From a checkpoint of a small transformer trained on Wikipedia.
Architecture: biases, tied embeddings.
Training: a variant of Muon for these matrices, 102M tokens.
Each number is 500 + 50 x the weight over the matrix's rms, rounded and kept within 0 to 999. Layers, rows and columns count from 0. Numbers have three digits each.

# layer 4 MLP up, 384x128, rms 0.222, rows 268-322, columns 0-127
481469570536541476513455491415471500503479465482469500540490556486471531518467458606558563431514464495552384517493531467453447551428487501499485432599524505513483481529450589518474444515497498513462488486516540540448510292414441584500479523546335550533478507529529511517476501524494532496369507470475535587488499518512459493555507448580497441388463408539512513533495523546490454555420
463482482482504499456436452537523446473403419461444322501520516448481550524540475481412503495475390461457562503533466485389544463475422559449488442475458477453458511529537464528556435484520518463418526539494567510560539416493520556468521741597481483471457519547539512519592606446508473457495539497510475531594489627554488504458630490484475459642544547453401382477476441491490536539543
492509529399477541534405491479446522453493516416516504481506566435500500546631555497494539572491471442458545568528513535466484488488416464509456524467510490460590580580457495452445497526458563451540442592532502539437480495573530535562522513406490494523467564479526460442517516450533509465532508547472501460484517533508539492425487571482492521419514449490476483415569494504479510411537
550522418429477569549504508464414464498537528556564614442460473550482495460513556470439473456498609477492467459502510542498503506560564562469449568447493478532554490489534506411509523425446501584514436571578486430540506481440536645475514558375458644533500458570473497516425472484507550475433501549486440494529467502429510419515404454561470494457458500537494399482443537606547464540590
500380534523485417411496475523537526514399535535429489477408482472517502526523561488471486475566552471428407383506574519497451559423479543511434493526377496563464470437488517491499450455416466528533439534526419468474497558526496482443484524459421506458555535545492546518539412487554452565486524534498535572570512511482534476558555464516540492392471488544504507566521614373498560525528
478477470534520507535459495474526568466447456478476474512519523392434566517444574458562425556470506534493500603472557537438465619467501532550494413424569361555338503537562534360475472512541518528448511476469499503516489481489513447477480432391551502483518504499528428524460428513462471499551522512532484452486495481484563489532613484439496497508502538476433497489578581548562504580531
466437500424463467562584560543396498499487496505616563453504450565549457496470430472505454523498533589497447413438566411480475558458592536548432499451503561590478539510523427587507590533480462524554518571433419422463438512420491430494583545476477513471503446497474460575448450503455500512448586605440461566441379555434583525434431510525586458394492397532561519626567450526471442398539
467486501465538568397508471474469465552514489475486442472486540532505442425495523534432513511478505382454545457517514510411454442479431524427545443445544527640556421474337534461521508489358567499545454528547504561498434486487543463462550563513533459469652503491535519499522531537513476534530545554517526582513621439528549427491530511509579422406548516548401521519537465406515519367529
501454586486504437486528402526404478467517576422498441442486408500517508545507510446520479516516404604459548504532531595431480637427520497429468405611489454518517492421361523604514553535511493453476478474478524557494438543446500485518527570439472456524538604519475523523583567595499548467473491420491476398542522538599431572392396497556510482536558585447504504460507558589489440528428
518497500483496502512528460521446636474499460553528522485615439513548549512530390456452414403435412502473514527546494495567437495483562587414546506474604487527519508527459496546560446509544581475482493511583504538566456525491498484490468537497468419465448510535499499507561497517482534348483507548527445488418649542547513534542513494482526553515464499462517481553597480463452515420566
473482546489492467452562521465510492438469492449570571526502526542413507480635539463447470549519499469491513466540591432594408490535502468546522583381436546439428478429527527537407400568522544466486485499538482484562573569550433478525452571488536544457496575534498523449517488475460458498506549472480589526532486492459510526484446492501433501380480564394429550429474593518531515482603
460531501520543521557580480452496565519508452462505520500510497591525517473510476439511519463545464516441562553565438542490436365461484483413481555435491591520432480562538494540444545409490433443561532493488459455513535569374574534561457499466477483442468507597531468495529487537456467428484553559469434412523397409528582569550446463483560436456431467435539577497595493463458498536578
487523523633474477528498560427449567520421545581521514447452487586563521563429518500550475491511448504495478566439440511515552477446494458538456502461544485490499345473557526570532451545501478471472502650615556567515551537507503415492439499505540539532560511503461598451514474410538535473529507396522465529450529482512530519377508471453511510560492420440434431413458440519554481532512
396541531559486511475442542453410440559477514542505482368441535529501503545414450517537511478474483571518495477546472557482446518436522571501473433486453498511555551452536522498496502429448482474500483480496401581562425504570489484467427491460643358522459437459481558556431540552474509429423482501322484461496460522621486499526563542499520455458482373537440583530475609554423463500439
532477420519526543464453383540523523466478540467547465508564440515549400533590432552494578475468529532439493616608426648500477460547505521492500516466560527512420472506427431474522505483493471443567395463510566406464500468404516604564464464476515522537445416512542441460514514526470458419451554532477486453543510455466516517557586526486490469557524523527567436567545498521549541587538
443460591445498501514544521588485550500449451482526508511503448459498529553516456598470468558553590540474503486556433482429494377488506545489487519476462534517497449521485523577491517450464512475463499423482544448556557525466563507437478461386453446550613487500404507422521506546460507447527516547500497511527561531513504442498523511521483575476419503390517462464564457620461530519536
518506510580519543560555400477546504449546389530506424474535510497502556552564506469451479469359538597491476471462501509491493618528430538466443463630454530546418486443475509542570460477477457439474466586577549484471562419517482416502538444490396410569375464527562473431569532458523519615362522452533524441527552530450413523522562651455487553528491421494480495580540520515547458634513
530425514455481511522495457489589490487504424439418493561442580575464521397459508418488517508512515515596518465515566400526448495563494522513500469506486546549520501419517531500586581490477467592535406499513538509496446476498424570532462470400500499498509454556495559484511607505505422535531578487527531504534549497587533628552550512410486463460524490394476539443526547510441497532449
399534568484480457595500576466406492490474409478522408520471511512524579549562386550554448447492559466494572573567522522527452544511440559534536518480458477565522457500438470462533458547521528406427459556590475458463510491575485533498426500413374539589468454396516457490503475472444441447570568485548478520466453490505569454457505516536508349530470603603483511465495442548446456399490
507511562570484508536473439548556504519529479445480462476503492439542457520465479529564462554488526477429499526472500465521550562489473427655517541494483445498525439416450504497514479501461584509507553479536506492424496572521549525486453481520524553588505509432475447479557393495500467395483535433499545474486521502519451495483525452449550453564526533522488554418499391484532484570517
494480427552481540525535478476542513526435511536534546515543541543491551510483535480522523463452457504549488550513444510512492510518503496474461458539542504487480454515464517476551565536486520525472513582484514482434469499462513503493489490439473430395544403572468506420512494461556481515472494587540492489441550478541525574553529535514534497450507464480394497460585503478484449502456
498439436615450530492504583585498635431499454499436471488564524523462488543474550481580502551487494514458486515481471495513569564470492492536558585439426420581590540430502515513528516351451490525503583434520613445568535546517469539564461532530587456573497553471519467557415467529491517569504451511436479496545442466461455501595507465471511463460567541538518404484519398533565453434446
403576480514545575462523502501483427585514492444554423511550387657528569549402509465555504511597481578485532524599485496589495457494495577399519495344487461499443478519520536505687492468421400463571497423521614570416590449431496562480492520499560496437366509432473457431568457501450443461472429473472498464495534494539424457502477461491570522329469438565469506574525452446552509504476
528504475537499477538448519535486539539567463545538487484559550544524529528488475502567543495490555552481487521523498470480469486485433521454454492419549477463480457454546551480462561432525508525454535463524456501506527538422599544537479462503440468473534430489488629545435453406529467607526474479467433409551424493460430508563474521461440566390448394485618461514504591478559500474501
475452490526575445505435496509504535462449484459635527395458502482531531506462482412541526489570494507486518517498496533465469543449504422465538470545385528458532468540437528508509522565481527495505390501525457428484513479550516480587564511522433468460493495501484490512424546605536523454566553420548578476533574542553532573519589504460510506573479541561452447507516459504479527584505
514380449423507490496473505469414624569533409486581626621410441495469541508454512512502478560496522504406481413451504523541542536427556475518529457495469479473512518524529450429463524507586526553414477426453518442483496597527566581553500425393592520545371564387562505562472456510519514339502497463351463544447521540523464491544433482470483443548478436480569472545543454501413499584538
566440548522511512479516472463436544524539497464541544472489386534531467522401420575511445507543477572531516360504449553504452380436482486472495621480490548490469548486479474541468562501499439522522572462459422489448458557499485453522553581451483680566488529513499482458543473503389509440408508418601403547559451520403517498501528511529481584468506455530503518508481478540554438527591
507524612493560529509520427406470619493519394563417613598469580532432645572489422548521441479449525556454480550437524537563514522549562492476453529416516492564475450569519533552524517495447548577658560579454461468479480503484459413448550514501510523527650512441496473511500505444484477473514459489465460543486590466504466438539440575420563442488460580475528534434513442602576444455533
524435540536450468401573609527433495435514556430558479543551506567484570446430462595449488445506534504488494629478465534491496335422456542485552478493526553523548488554468549505476519489460498533417536469542577464523505425604451483465514456440364456486498542546467512378502489482531417492476516443470596501532537479466570465489529452569510511365447491520516489449600488547485503544582
423450469504478438442472441447457475437424516546561494532457577517524466603425524531445440493403496584512551498451470402543530595457345458536512557513447533498519582480395498526483423479430495456468553542540512524554516513585486521446478517485587508530517522577511471459492517435534471498433553496476511491476462407455458583550471510472512520482533514445595432375520443498529481519494
428443398527534483493518491501505515529466522501498395461558518427446565519520488488542541424534582419484557536483553407486433589500487507528504441463492511537554474529520500412496531460517461541479550506470472540549455528530523468535524510455497493527469501501450515478558453559424418473411486499523496409564533438511499583487571622485523493548455554638463498520546478579482528538518
515443489472494445456461512455496446559530458470536501473527512585495511496484554463547533419504442466492490458541524395553452552465519507461463424415471605422407590505524492536562479529487512512527500575538478494517450406518508502429467504409354504554466495548453518497536507535457455469504522440477452461447578489460474500568499526477564546475531501439526433502585511530590544553542
529415458517467517526458581490526531507471479483522439472501459453372509498479483481544447557492561517507521539528509482462597540503588488537515450617433505460478444529493514482526445390544515492550455476493586574507504442512468476469413534610575467516455538474536571457533538478398474528518528526483489501447458491484524457492519482485477463499551451481508536458431529442564491514459
435473502575479502448485533525413526487570545490550504575557482520555610576345492487574512497563466502422485550510458499558535529398528512464437533410484527520494652442475573458481560475559454466515553492572546511422482379414467497430493554404522535459447553492412580589535490439445461399573317479477444473376555465507466398481511562491588443489523549503502421551533498469518484547512
447551566473539543478444478490530471481459420569523603393499452544456522511458516450488491490514558560449479473572474600543418404488490541472545506502572561498546484463540439447450459442497472469505457502485499426511564460467588531475526514501487474558445434566516532496492539502449421533459506459480582579446424503556486488509464594396479456495527573523414524468566440481500482573506
500558566483450460470487498441435456561433520407454595539449515510505540375582530568478463505480493497554444524612582536478562569479446438508480495446454471583465517471563588529514486493509436404467533492657463578444532464566548545552547547555517516464508531546580430523461618492483572483460575515464471519564522456448433572500472428465453542387374528443639428500517625452466508524490
586440492455424527508507462566503478464508396461658407491460528558541458456577542497540514598552458507421442527380495450448495484507535530486505649503454517497434547451390545485451478432528422500503472570504593469503487584611514456466528547482529474478492500516451456544572436533582500531507551433512540425472591621416428515530506400468651381488540478403564521596489526595476553463526
475485478439528459487541521521562480533450542463548475457483584477482472502479477448468544445409569537476501493504500485551527460466460508490491566514494537438521504545512508512516455456505512431500591510549384462455465531501530486453482485504486492480530503450475517455551489619524494451541533518606584483554544472530480572456535550496515525533435530523508519494567501540503487502454
510545503522502465442547483508449493513535507506509491550488505516476482469543455450507534595419578501437526499506427537473456535519511505516464477457476558543514445432495460495423596409432516519461477454459514492520534391430533506483379533609582485476508541586560507608457569521476469491537541509494501435484467466474475470529500498464473520504549523595533405530497490484545503569489
432615421508551426438474535448501454514487530481574519481493586472483562481448501434380442427573459490552501570483450555467539580467503517481477527449502541521465465490433522521517531507502467560414496532437451433542448448510581524509446448513470459456487513531514507564585544617479480541415537526509508413476453526537515461478511564542564502525532430398527520478630551497509527573487
450491548522402482502507454564437557529556511468555506577507423580401540507484453576484490474503479422476454443544550530505527476563435553604479484395437477494478496496490487489535463550509482562540463448544425520449508541479532500525512605530554539538525403491518482488531471546555474510529430453530469552444546486486520545481492514502493511549442500427570499454434421553542534512515
419520498463486593515445542418516588478461439497537535492471470445590574499486584545479501498512448506414500385511493491531401475460453487574530520482559509543420490537443569489474477507495503525448447427471505520497477431494562555531587459548487410483531542496561539471429469423533507580487585511535536594616533509494529432531527531494557443433457447425490530449476479479548597373456
417474511495499553579430437499547423574534351491578436574451537501430465484442532468582517405541485459460573504529558518558515560486431461471493495497518574473446532474497587434465451496490433500468483548487581498515527475554470506605483482599555438496542466502543485494480548504429433495478577492489442559487454450483513470604554503513526503506527505516467515459480529478485350508505
472421483485448494480491502474471483521477581430518535439493495516536518411474509577467530506436591497547522604534508458470436430463536466494498378495551517471587491497475504505378429490539553488592481485426575487535550479519522507471478468513590516515527487467601544556543452525596445474448484443523533527503461443425577553424484465460607573434565456482563495483499433578477537459497
561489500569531470393500513518448413627502567449534594542418540544451512550574514594477504434446616440539493568490497611486513567452504522620455283591455453505578612486538589491503488562541442471508469515579515505514521557393489468591526502519512440447526566500576490440558541513472524469509546534438540442563494492448469418427564474437435520479484550590486485515443530470455504501446
500437527467503478550512438440464565441513445577438403528453506567482541486591541542564501478545460459562530482582521520497457549496459601485587479454467568502483523426530530567502462487548461534486532568514489531508415485460417397432473492574511470557490513504461592462565584449577564473489524484514426435509543469543480528577547510476501414486477536356433423542521436502437542447528
486518440563562486433424573433552501577518477554535405513541495507489473596467604518493527509440552514539475527474515476495514542565486509492480500635416509450544494544559482515428460536508502521515425536535520519548459422579496545519502550438462492464372500382475452435518482500499488426551471500551558536566531488524497404522523469467487578399368485488490464528509481469498431428529
448517489455506442593487521422571563485537477499550498569465558518489477513446539487502478470567406466568566429446340418465491565489449504606442539516457473461489508510469564622479514498552492584525454598539597408639494502385455570491492601490503530543402612453404528486585562489445552546528479479487480471498478566467517547540510489462530499537575503565449385478382470624504519459533
475509545450511495520511491479463453546553508498529453495510572413523457501590389437500502536407458551472566518547579502529456429547454566474494560495466556521485465516439497538475472517467546451484504451505446545496492538465551546558509505441484470434515521483511500458492489619512535564466458574506579480459514482465572518550544536560525536457442508563526496569540460473522547420546
513409503433554564573454462542490464449483560522501457564508532504486422559580546531496526423476514647457521548499393493573527424553491476488461544495478426515518466492476548573432587562518519579478543500465464466396513591488501570607502503496502407535542434515441532473542511480553550533411495561333485476475496571414501529508487493505478517478493525554542394533479590519475482475521
490514502610466588392462497495577454512531470468480607531591548474500462581518543451549468555481484512371480538500494549495492501486435469465458525385533510523495456480528560496512461473478435477402502480502615478532471436504457539512499541564543496541514456477479464514440470415495491513546530519507552475511497471446504424507455568472536603373524537467521483531499497443485518525530
490524563445465587506400540589520530412437469480502516445450462486480563522489517549541474517500571507484559558455410527484450471547525455656533509546517513452513430562524491451478532491482456448496522593488462476570527511539456503512530489478540516516481528514463580499452544562582487510470548540440558498520529491450442480552556502364537410516546447519496502503481539516464520429434
368407565432468556468438581502510558480585499489491557542499437594526539526456520512492482482520505503539433521543457546481437551352472478502454515558465514520512492458476524518510514498498574512594477501526530503554519531575472543564477493532487593525567625367453489539536508509475468511484504506490491585579450535537515509478505462481520473518533463456456462453421453493459553468507
458521507432435505507618546452498484465449486500520463529491527518592515445394519481471477506397476483519567441508478486473405488502514509462569454549499498532432518465492441504504529476478501494540605434567478579580469456498508369472522566426508487485469570590444488455564460538543506501489511487445395446527588478480559497501599525466522556447532523523503470520528536487519388574520
491487377459431531487556452416375536477573550512480562572456542526451430513507447428487511555611544502521551463577518430514470516514559468486510468569570477523568540528492516508463536521435541433506574461568565442517539566500448506489479570385463634496518553469453568412527470551596477580451468545467486471568482526494552462376516441526527551417552507566563442506476545523623462555468
# layer 4 MLP down (transposed), 384x128, rms 0.576, rows 268-321, columns 0-127
513569367508535525422508510527486479376459431498406563575389549506524493579537459464489519474469599495482361448461548466532488453519449437495403522516526500518602467498576533579427461455614530565509509506522560454502497565386544526569448479587528535602506539507460499613550433585502493412379470494550461477468510540449491474524512476490402559476516524583478515532385501444468471474523
547535637569627492568446465495510498490517536591444478585486482541492588465496490401401454433572545532492495531452561519475538512500551548480475431496570421452584561507508489525522504505442469581559557495391507458489461475569498474564547524498442593548458488560531511518580471440448411455597555556419455551547519472501491448444493555550469504589484526531444443496543427492374540474557
459493570565388574553487613524521574483582422618512476443465494480499510467490539499455534535454615465497471541492534395538498507457582450516560534538533537554490517388504460507585491363495467457432480590433584497471525491439505513482473510460580471517636471428516456576429438656591540555527562500455482549465477472514448441577491546513479485507528563495541515485521452463461488525482
597464500472535514607502458485504456467439537458515553444562524397485539577453378481465553421485498476479434498531463512489482374594535570475537476454532514474419528483471550538416537472582503533535449561436484552450550469479561523517527544509508524506391581541545547515501484417560534486511442519508495492502527484582434524465523485450520505445435418494465548473533531561451545489592
481488417504545509514453522507508584469534430528463535519455384577423506527408554487495495540525500525495588410560428475536448509469540461562546499493409454530476569548461442515616505538474497549444492477417451410491585488551540477492434515471508449475483504555541527486512561442436490580517412510530500551521573438555479553495489498534509444539468533539490569501579496515490492395507
408446462466576497500467569531565436515497547556563536495545560557452409514512603556542502523516448481499514446472431398425541542535520449562483531473494561431541469430449521515563585480501407464476512555518525520563533497396504514509456454504508442526571572521479473475489444478514511534459528472473535473550471508508538507473393571490474553521471507554478501494545496509516518486512
476457540562536550503642525574319398549374588535555601481569572468447413547618428536552414464484564601303393441497462433525571519481517447362400466496385460596491526509451466480556627422561470553493539460575461541407509470479569507538583538517468442511566496447404447490486441505402476518550500435498473599463481542592589574556461527510408491534431481486432514490543520517498524579408
412489459526440613451456492466488563527447534501436541428476511529441508421496444516474519503518463544508494518569492486609508541531418464484496571532410541570427432537415477558600460436479561512480478516526487494401501470546495454418518604506540480581544458556507564570500448461546556460519480555591479580410498545477570463421531468569514500521415507398446472531581394469552548469534
542487522450471400581491414494393512526522527480469512513515485500508413478537495436598535533540504479494608469548416589455538469502630469568492418512540498620559493434467444519592590473453501417574534491462459447485481468435441420552512456575496504486558463420411420469486524566618561550550564422461470404658586428522534517378501530498482495522510487417400453513479538548462515502558
497474447514532469513458534550400523497570544551467490492477413596490511540369436484477530540459541436589509511483530484594510501555485498533473513497483580516571664512487491444471452454442513496446534540487481538543473524481667395496516400519479484543441454482519496569423393588501485482549521519436446434520522547531450471542580481482586528470475461440507508498525492538555560443453
527478527521438511475530533492455548530484558467489495523522486551491467491573523527475616492450433519583543605518487511507508499511449518471525445513495479410481582579497492574487460491476462548433487483449471446503472492498519488423547471577578497546498436508414522480539505503478450562490453484477461443451510495492536520513464502506471370528484563494537462501498558487532455514504
361467555524554550568466501473519512464455492538507533424485528465499428511487618527463560457476452474467445498524396436442462527605611401518538405500530410524482553533529468555412555496519447485482531484476455598445501561484580507467518521498444444452615535445613498517431424594543498542531570526471552454524494529551421562490554483516487504558523457511455486468543419484455519570602
503617402457519350591470525467529444563525551450501586567507468444478462429443473522529536483490482443502548477542466432489546526620582504481565548557501507571559539457521509460511417566520480537583481488470565460534436543451497492445563532461489553520520474528482362488511510459510406470569515543498489532575507492462567474446460523429459531506480407518445511438430507606480584402584
464537537480556460487556507509560523502557479439487495499448496547470490480465495514455505418549488544506505492538440461476425521456402461594503519635446514499506514439382503456484327534524569414546509508461449505474526649497503480510492614577465528372470599523635440501604495513547417511545566493543478466534564492458566563400365515535481535599446599429545453385532426483528477416539
478466557509505555483461506475493588432482494539496528489554385412435567620507451497501529534492482514493545539534429423445476548515576535503482497442445526510517535568483467516506484580482517539452498554565483561495404499474554528520466518447497490505551445444453517501460531502484483495495493530486499602476497485538544530555573456473514493504450413581486474496481474521540472456450
506549558439528515496526498502555492490492596511444462454502436560537539579488486495525457523488533504527430568546553487493541530524524448568472461484406463496454448463462492442430477564480438515445545502506500552618558439485453502403476404448435494572567464479515447494452520404519599529524418551486438497466457515533518504518492482558453545501488491507528569525446503565514537476542
501424531519509561501470504439480466450520551620484586506461493395496504484425522548524406403586507428531535423480619525555461483423532520535417560572441492456540602463578409458509506469539534484533518504447561551471577514496572495531556535411587482573388450444595536399488497532455547495399599407440448506476548498632500536495473530386506587461522508519421479544525487431572481417505
543560515489564538462495470505507524503619598470427516577458436467513475488535466548456509471550449500512379506421548582495530424501450494495473514457541449580483632492511474489568545523593471475474445538435444458502446444495537452503557473529547465535507572494457474477504495611473476455556455503441557422463615488514513499496384488470448519544511539467494543531469552491542538476429
469518459470482580498411581480616509382492538485463495448468525579480514521496509545515568516492506553437393397527565468517564529414566507514437567533373512467554464509520493489418614465504519510535428541474453542547512469517516565592543493477455512462408465488497556522514483478598479528552543473389520421507479419470476467418349518438487561469553589510498568541652521539531475434551
481526544487395424484478493505588566505509554442438507469439493489482517447474444474480563470543559498515444520493511572513498474495549473516526521521507440491529564432578472526555463537513473476500513475556480482442527497539471538501506492503521544528443513517575430481446427519463526524484455415559484462518459443532528593504569553491499443562465550545577494451501506471511630403449
515563565548456514505463508567490532515511454460497543452463462477440445507499453528435528480459512530522536538519621543569486469492503506480574447550481521444515535542543590473477517481491446521508487495431481504511542552534477479455488519533505435566523556435535491464436513667456467506583533552500562530453564463470480507507477478483535520442475438413587476464511498474457470458519
555544660468521533459478449508481446596426441435492560428541506529489472474557479442524610479559485468540555614613541500437509407484503441413498472597538535439579483548446503534441539454476423431561381560520536336485472442425383411394659621445522468431543611519463420337464498359486491448483508538534567440487534531463424603404508472520499584457420482518550482410555455582363610466536
413404464436561567519600475535493492389453427513616509589489395482444434488462590543498597500519514641497469441405351601516466489570461535511463553488546391633513550474454491482453537449425491456540493436503506571549471509414371590508379573519449571417487541548538512492609527546558473527517409543506569607542492471573382540521512535481474596540558579581444348435459520511507458569439
490562452487505446467488477524502495495568530500492526438469445483490465396542496472391534483522486461509504547491566511524470637475592478541515528439568557445518472578463535541505531541496485545457480519526467417453464498426588445496473497458486466426477549548447414494526529490563447425527505464475507461468447510496488480501469427405512470580507549517445454496507519544478542486501
540492475407468512510470510491436507461522493521532484472506572452530451473580514399484549553545517554470498472459500559481438515501500517543496491452525495594550561512567509515493476543433432480470476458584507442477455466454471514546465444544546515510521554596403459580452460522527483510555448491508555553442473588489494502468536450520490438352552542448517507422517501626552543495500
534494474582416453415515395443606497638563428426462637537460494539511511641587483545488468491542445488496598531516550417544477559505622435532483368579479510451534564459387524436380572527476549499369523513421483437593510462437550530481449554484495495522387512487639408459466498565481509420459365478484425553514588514547464508414395559524512497452401463498468474468655517528502466592524
570484453520469493472552404555533534474544506581494427550530464524519521515427572510510482476472543557459554540484461499583564558455479538538405322486554496462489393626551486449484462569489539518539493486426570546491443463440495470505562509507521454416501358484517520563496519547487515584506489405509526545507506473528533469380510510514433542468478544516420490549517423531540524513481
531482589549483508489442466452416468544517454486458521509523429437460506527502537559521419529437568498570523466485453566400487528480541523572479550520515508513559423459399508550450426491485508462433559543578472504465518522549554603554512513478469497445387576503454490490448555493439474558401598660400577554548541531560378474540521511471468458499507492493552508543463449626509522447570
498546453505419567418528461485455514538541571488594463462526458596467560512464470486476454395528643518441505515535438477479519473529417464553494494522515488497500460449487476451507477537595465578364504460513491399532543458502573579484345540570504457528547447509562505543487498551509526504577443494418455497437542611457469443577524564447466539524576583604512445491542473498532582546643
460538508545533491445441436467325524525402474542551479448486496514503483596504517538506494463441513528428485470482544495540540469505438484526434589519560547561575538476477577572535567526441493432458533465478521594605477499668478586422519506518625507523497492569542516493524532457430520435470458531410528553459546542528445467677485530477467501431441473467528498415441485513512470507552
532528433548483518511501552439492471411484466475446575561540527480494541566530510486527441546448532463550466479428444495490470494544480421495567510405578532538522521407526486503474505471455519549506561498479560557561540514499501410459463472509586508462510573522515512481473469501515513588523528483452534509582580528516443411448510432548584541571504444473495408486425487507484494441564
539522573496508555523568478636481497491500500537452521415530524455512486506556488445491487447517558548422473511519504503513507472426653588465489534544555486430524549469496507502523540505515547526420456593520542584547470484538454519496537500458557503518527536490467483564475470534502482557521526602444501490412431533517490519472511387573464513462410488581520562458400449584467505453464
547456486400522475487440469465582486530572536473468429531544530532517527467518451454369503461478491450503485449497527412499435546515458527549502446463500427492453582475532497512469517496541404450464528530427515449488570551510463549484466445536512518555579512521484556453481487551490551535501578529471469547519505606477468526571454419488538493515543537484477476519513475524443531554543
437428542477417461502502470445380470492544461472464491459571421580501532480443457562552532533505490646523416521453463506566547430536406639574605482527602599498441492481541549419549549466521571596494435542543579474443463436404508570527589426517397526397572572503493586540550506417467469539399445446481519515512453497423496518521513528502440468548495474493539424459437463377525415602499
430506544378564537497494489500520436519521497513470492443520552489514487443547435512540540499489449450503509547535510478545553487518469471534494498460473494502506522499520468486533493481554470467493485502514427497501568483542520426549429504461534483472475494449482470566435535542470476536408502497494496535522539501426565502462489544588572570549510467529458456493456467590428480525550
394497491492432448405504550508477396573474478417474496366474457517526569281483503481522470587504464530567560500498537490499471510560493472522391443654474463557595473537572517527541462514581443419447538466579509510477596440565528490492596545450472491529523494466563484462471637507492585514482474523575501599410605447607381501424573393503454454508420404469522464454588490554426542530418
454569372434464518575534525517420472520558507484453489630567471473517464391498462552603510462368545500326442588497485471517542529541480557610523497477607422465385435489521531486532501498452433519475428622430446509500484486677495509445500524467526431516522495532411483530468527562354562527580491484475532480516443539461518589456428466595497435479590418514586500486531534534469559398508
475568472481450494459514499515548506504416535509489494551528501561473475514508487509569443527496512535460525459487544474502472496503481534528516539473510518480474502533522486541488515445529543468532577471476498505562510500509506533491492506447498503495555470488502499476523465533490476447516468524493560532485543566561546530496555477494574541487485483441540465464505473480541515512489
508432425581434475595613469493519485527435466482516477513517539577468491433443515478466519455507466481522449462564455499539468508459627465476458550450410551536464486490428494522533526445492481539424525414459469538501523539473598515514602407598506493531453434458474428571499490498535551499504415522513486528444599502528459497607558533493453475462544508497436527577467501499528521556511
502494595396572479385393458489500504523528574561511556513524557493399435531565462514484491520460449542465523507499448514541551456578548500456429498479469449478542530434537449502457515460542572476563459520490509447582461481591602439555530440590453486528546501414573475548437484443516509498451497496575527502457564422470496535511514577483477564546459523398473522560552534473466561535458
584553363420454504549526562558443490503503552485460409519401430521543537483515591485541458445466510500472496502437477432511469518470503532495533495465478494438491523535548440469491431424421477511478526564593527593554455522393566480449510466544524564460589436526469515537497591529561523418430554558569556476560573417499498529451457461553377487493522548522538528547502515518535467521441
494597526501526494489452497552511486447473470500515521551562590493485493507526466522449530574544493484514521515533528526477482482467524554564473495502528476370403476520443521456519505645426455494410552522450556476551487503578547514425510410521531496564524511412509511479598500425416610547485447568521493521552443399465513463421525364553578420554536536481494510539475470573502570428437
429482610393517523513475492482495518468520488486516458450601562471532474515522560458474425542467500490487520463485513535484373529416492478372603544443486513535547582496594530388493391650512461511578566470526464551487465465504508458431451502529506471448488552476501488521428606473505544518511439438518551471536520560496533450491486516473498519542602599585504424582443524450499475408509
575474433493443523480536474445427480426501459465449461433523513426501443482479528459429508569424557545533593574482551453410496454501472502539522511470599464456488510522470492466394406437485484450458531489500525467518549540518461527517511476527471558599465543481521514508521458460522416489502568516537528616412494516506558430438475555477484524507568565507565533474493498502601513448470
512588422563500462581434434554535477531511498479447417519515572440556529495594487473465461502459431446462602540547447523444514491502511584451502458531552459511498610485587549511438482591533442559515558535497559531440557439536523511524524501569485474470499436579489417439527572562442431551533523405513461497534419556389505462473496524521533518465538477492507506384501594408533555535491
596568515473516422480519552510537550514510489354425504477509494400554525488513503584493501530466430450488506516582467528524514440569541573556576409484465491514491528444542529485473490484506455565470515470475481539521523541488581596486486509492475530485454491565425557471586518410562565568426435560469559496491445501492478541498570498577427542526458483470455423518506438457488420564501
500507535457571578500476435515575499526517490521480538493423431553511554472500465467453539426424508606452589529530486491493529442435474586521477550488526527481547531573492499572505450522464474532500514451512437437421449507481443560457491470415459425498540466526515432495502530483481402517577437407572501485531463542406507441531543502487342537496426480602485508507534500549537480570461
556449439458481634479496513520515472427535463455470609547527504444415489538467523415557502539498513386507521608613516491422442553492508589522514477563499492458540520525403537493550542582480485577525449450472506545445494543533415467580462583539484516517528558621457476442567475531532446588432547471379519454475429531494464514486513550471471492493585499557495447533563478466469588490470
450431528509439500486465423481528571536444422549484623488507540461507491467423504552482505473476461469468514500528556539459463519435544463499542546495476417497455512505468559469501489533578416417542463444470535500501517556442517518462505530474436458516434599515493533475510458442559552524574631430401419494560504456530348508547475582514448493506484474554526499469487512439423476496538
542567533484528523430470534491461510562476473434525511484477515461465526503454489522567521569449590413491523475574477458388515452509552458561479511506463576396490486505528531465474575579465538433529479522430506518466480392510435567543531515565543435473532468502390448506514541519587453527464477434581488449449565543552506550449580471521480469466490529509490565527509417555503499476511
462540447588473500515500539493503536483485505521460527475491470369364566503439498507483527463406494522565538475523456557519468590548474502550403470515503552447465542466476467488514568507503478550562555574531506557481538458531540458436466509474491555384451522496547475414527481489468553523572626553476507493524524435474502517513528508483535527536484594454464470526478447493444529549366
505485503542449532470456491470514520435557465430523466453506522515494486463465543556550486428462465448454546488414569553474515496484503493502597502497518501437503496557486487488552452519506554462533541525573446472454487460529478521460506517483506459454480518559537540572517472532476500517422481470445539474539532553444504488448387468530490552505540525531510510529503489537520498527464
484607425389472460501505499587524492532531551403403495492478531375496401580459532423494496532447531470492470498581534458536502540540502501505501477424430504523495450479629553433489501559456449548588496458551482500453571483491429492441539497517447490504449498495518463540540502468517448467464536517533479462383553479551461510526528500469393478529600520454504622581421542516416498503521
502613564448586439456525555474474501561398461513504502465475563488566433581432530571474403557477502572460494502449494508577591502445410467477464415547473532415475471604446480593478441519583485472460475484489525474447526447503542468495565453490532487555489506505448519458494497520441478514516483439517487529397459498431409499450483505521531581460546589473481577577469461516577509524521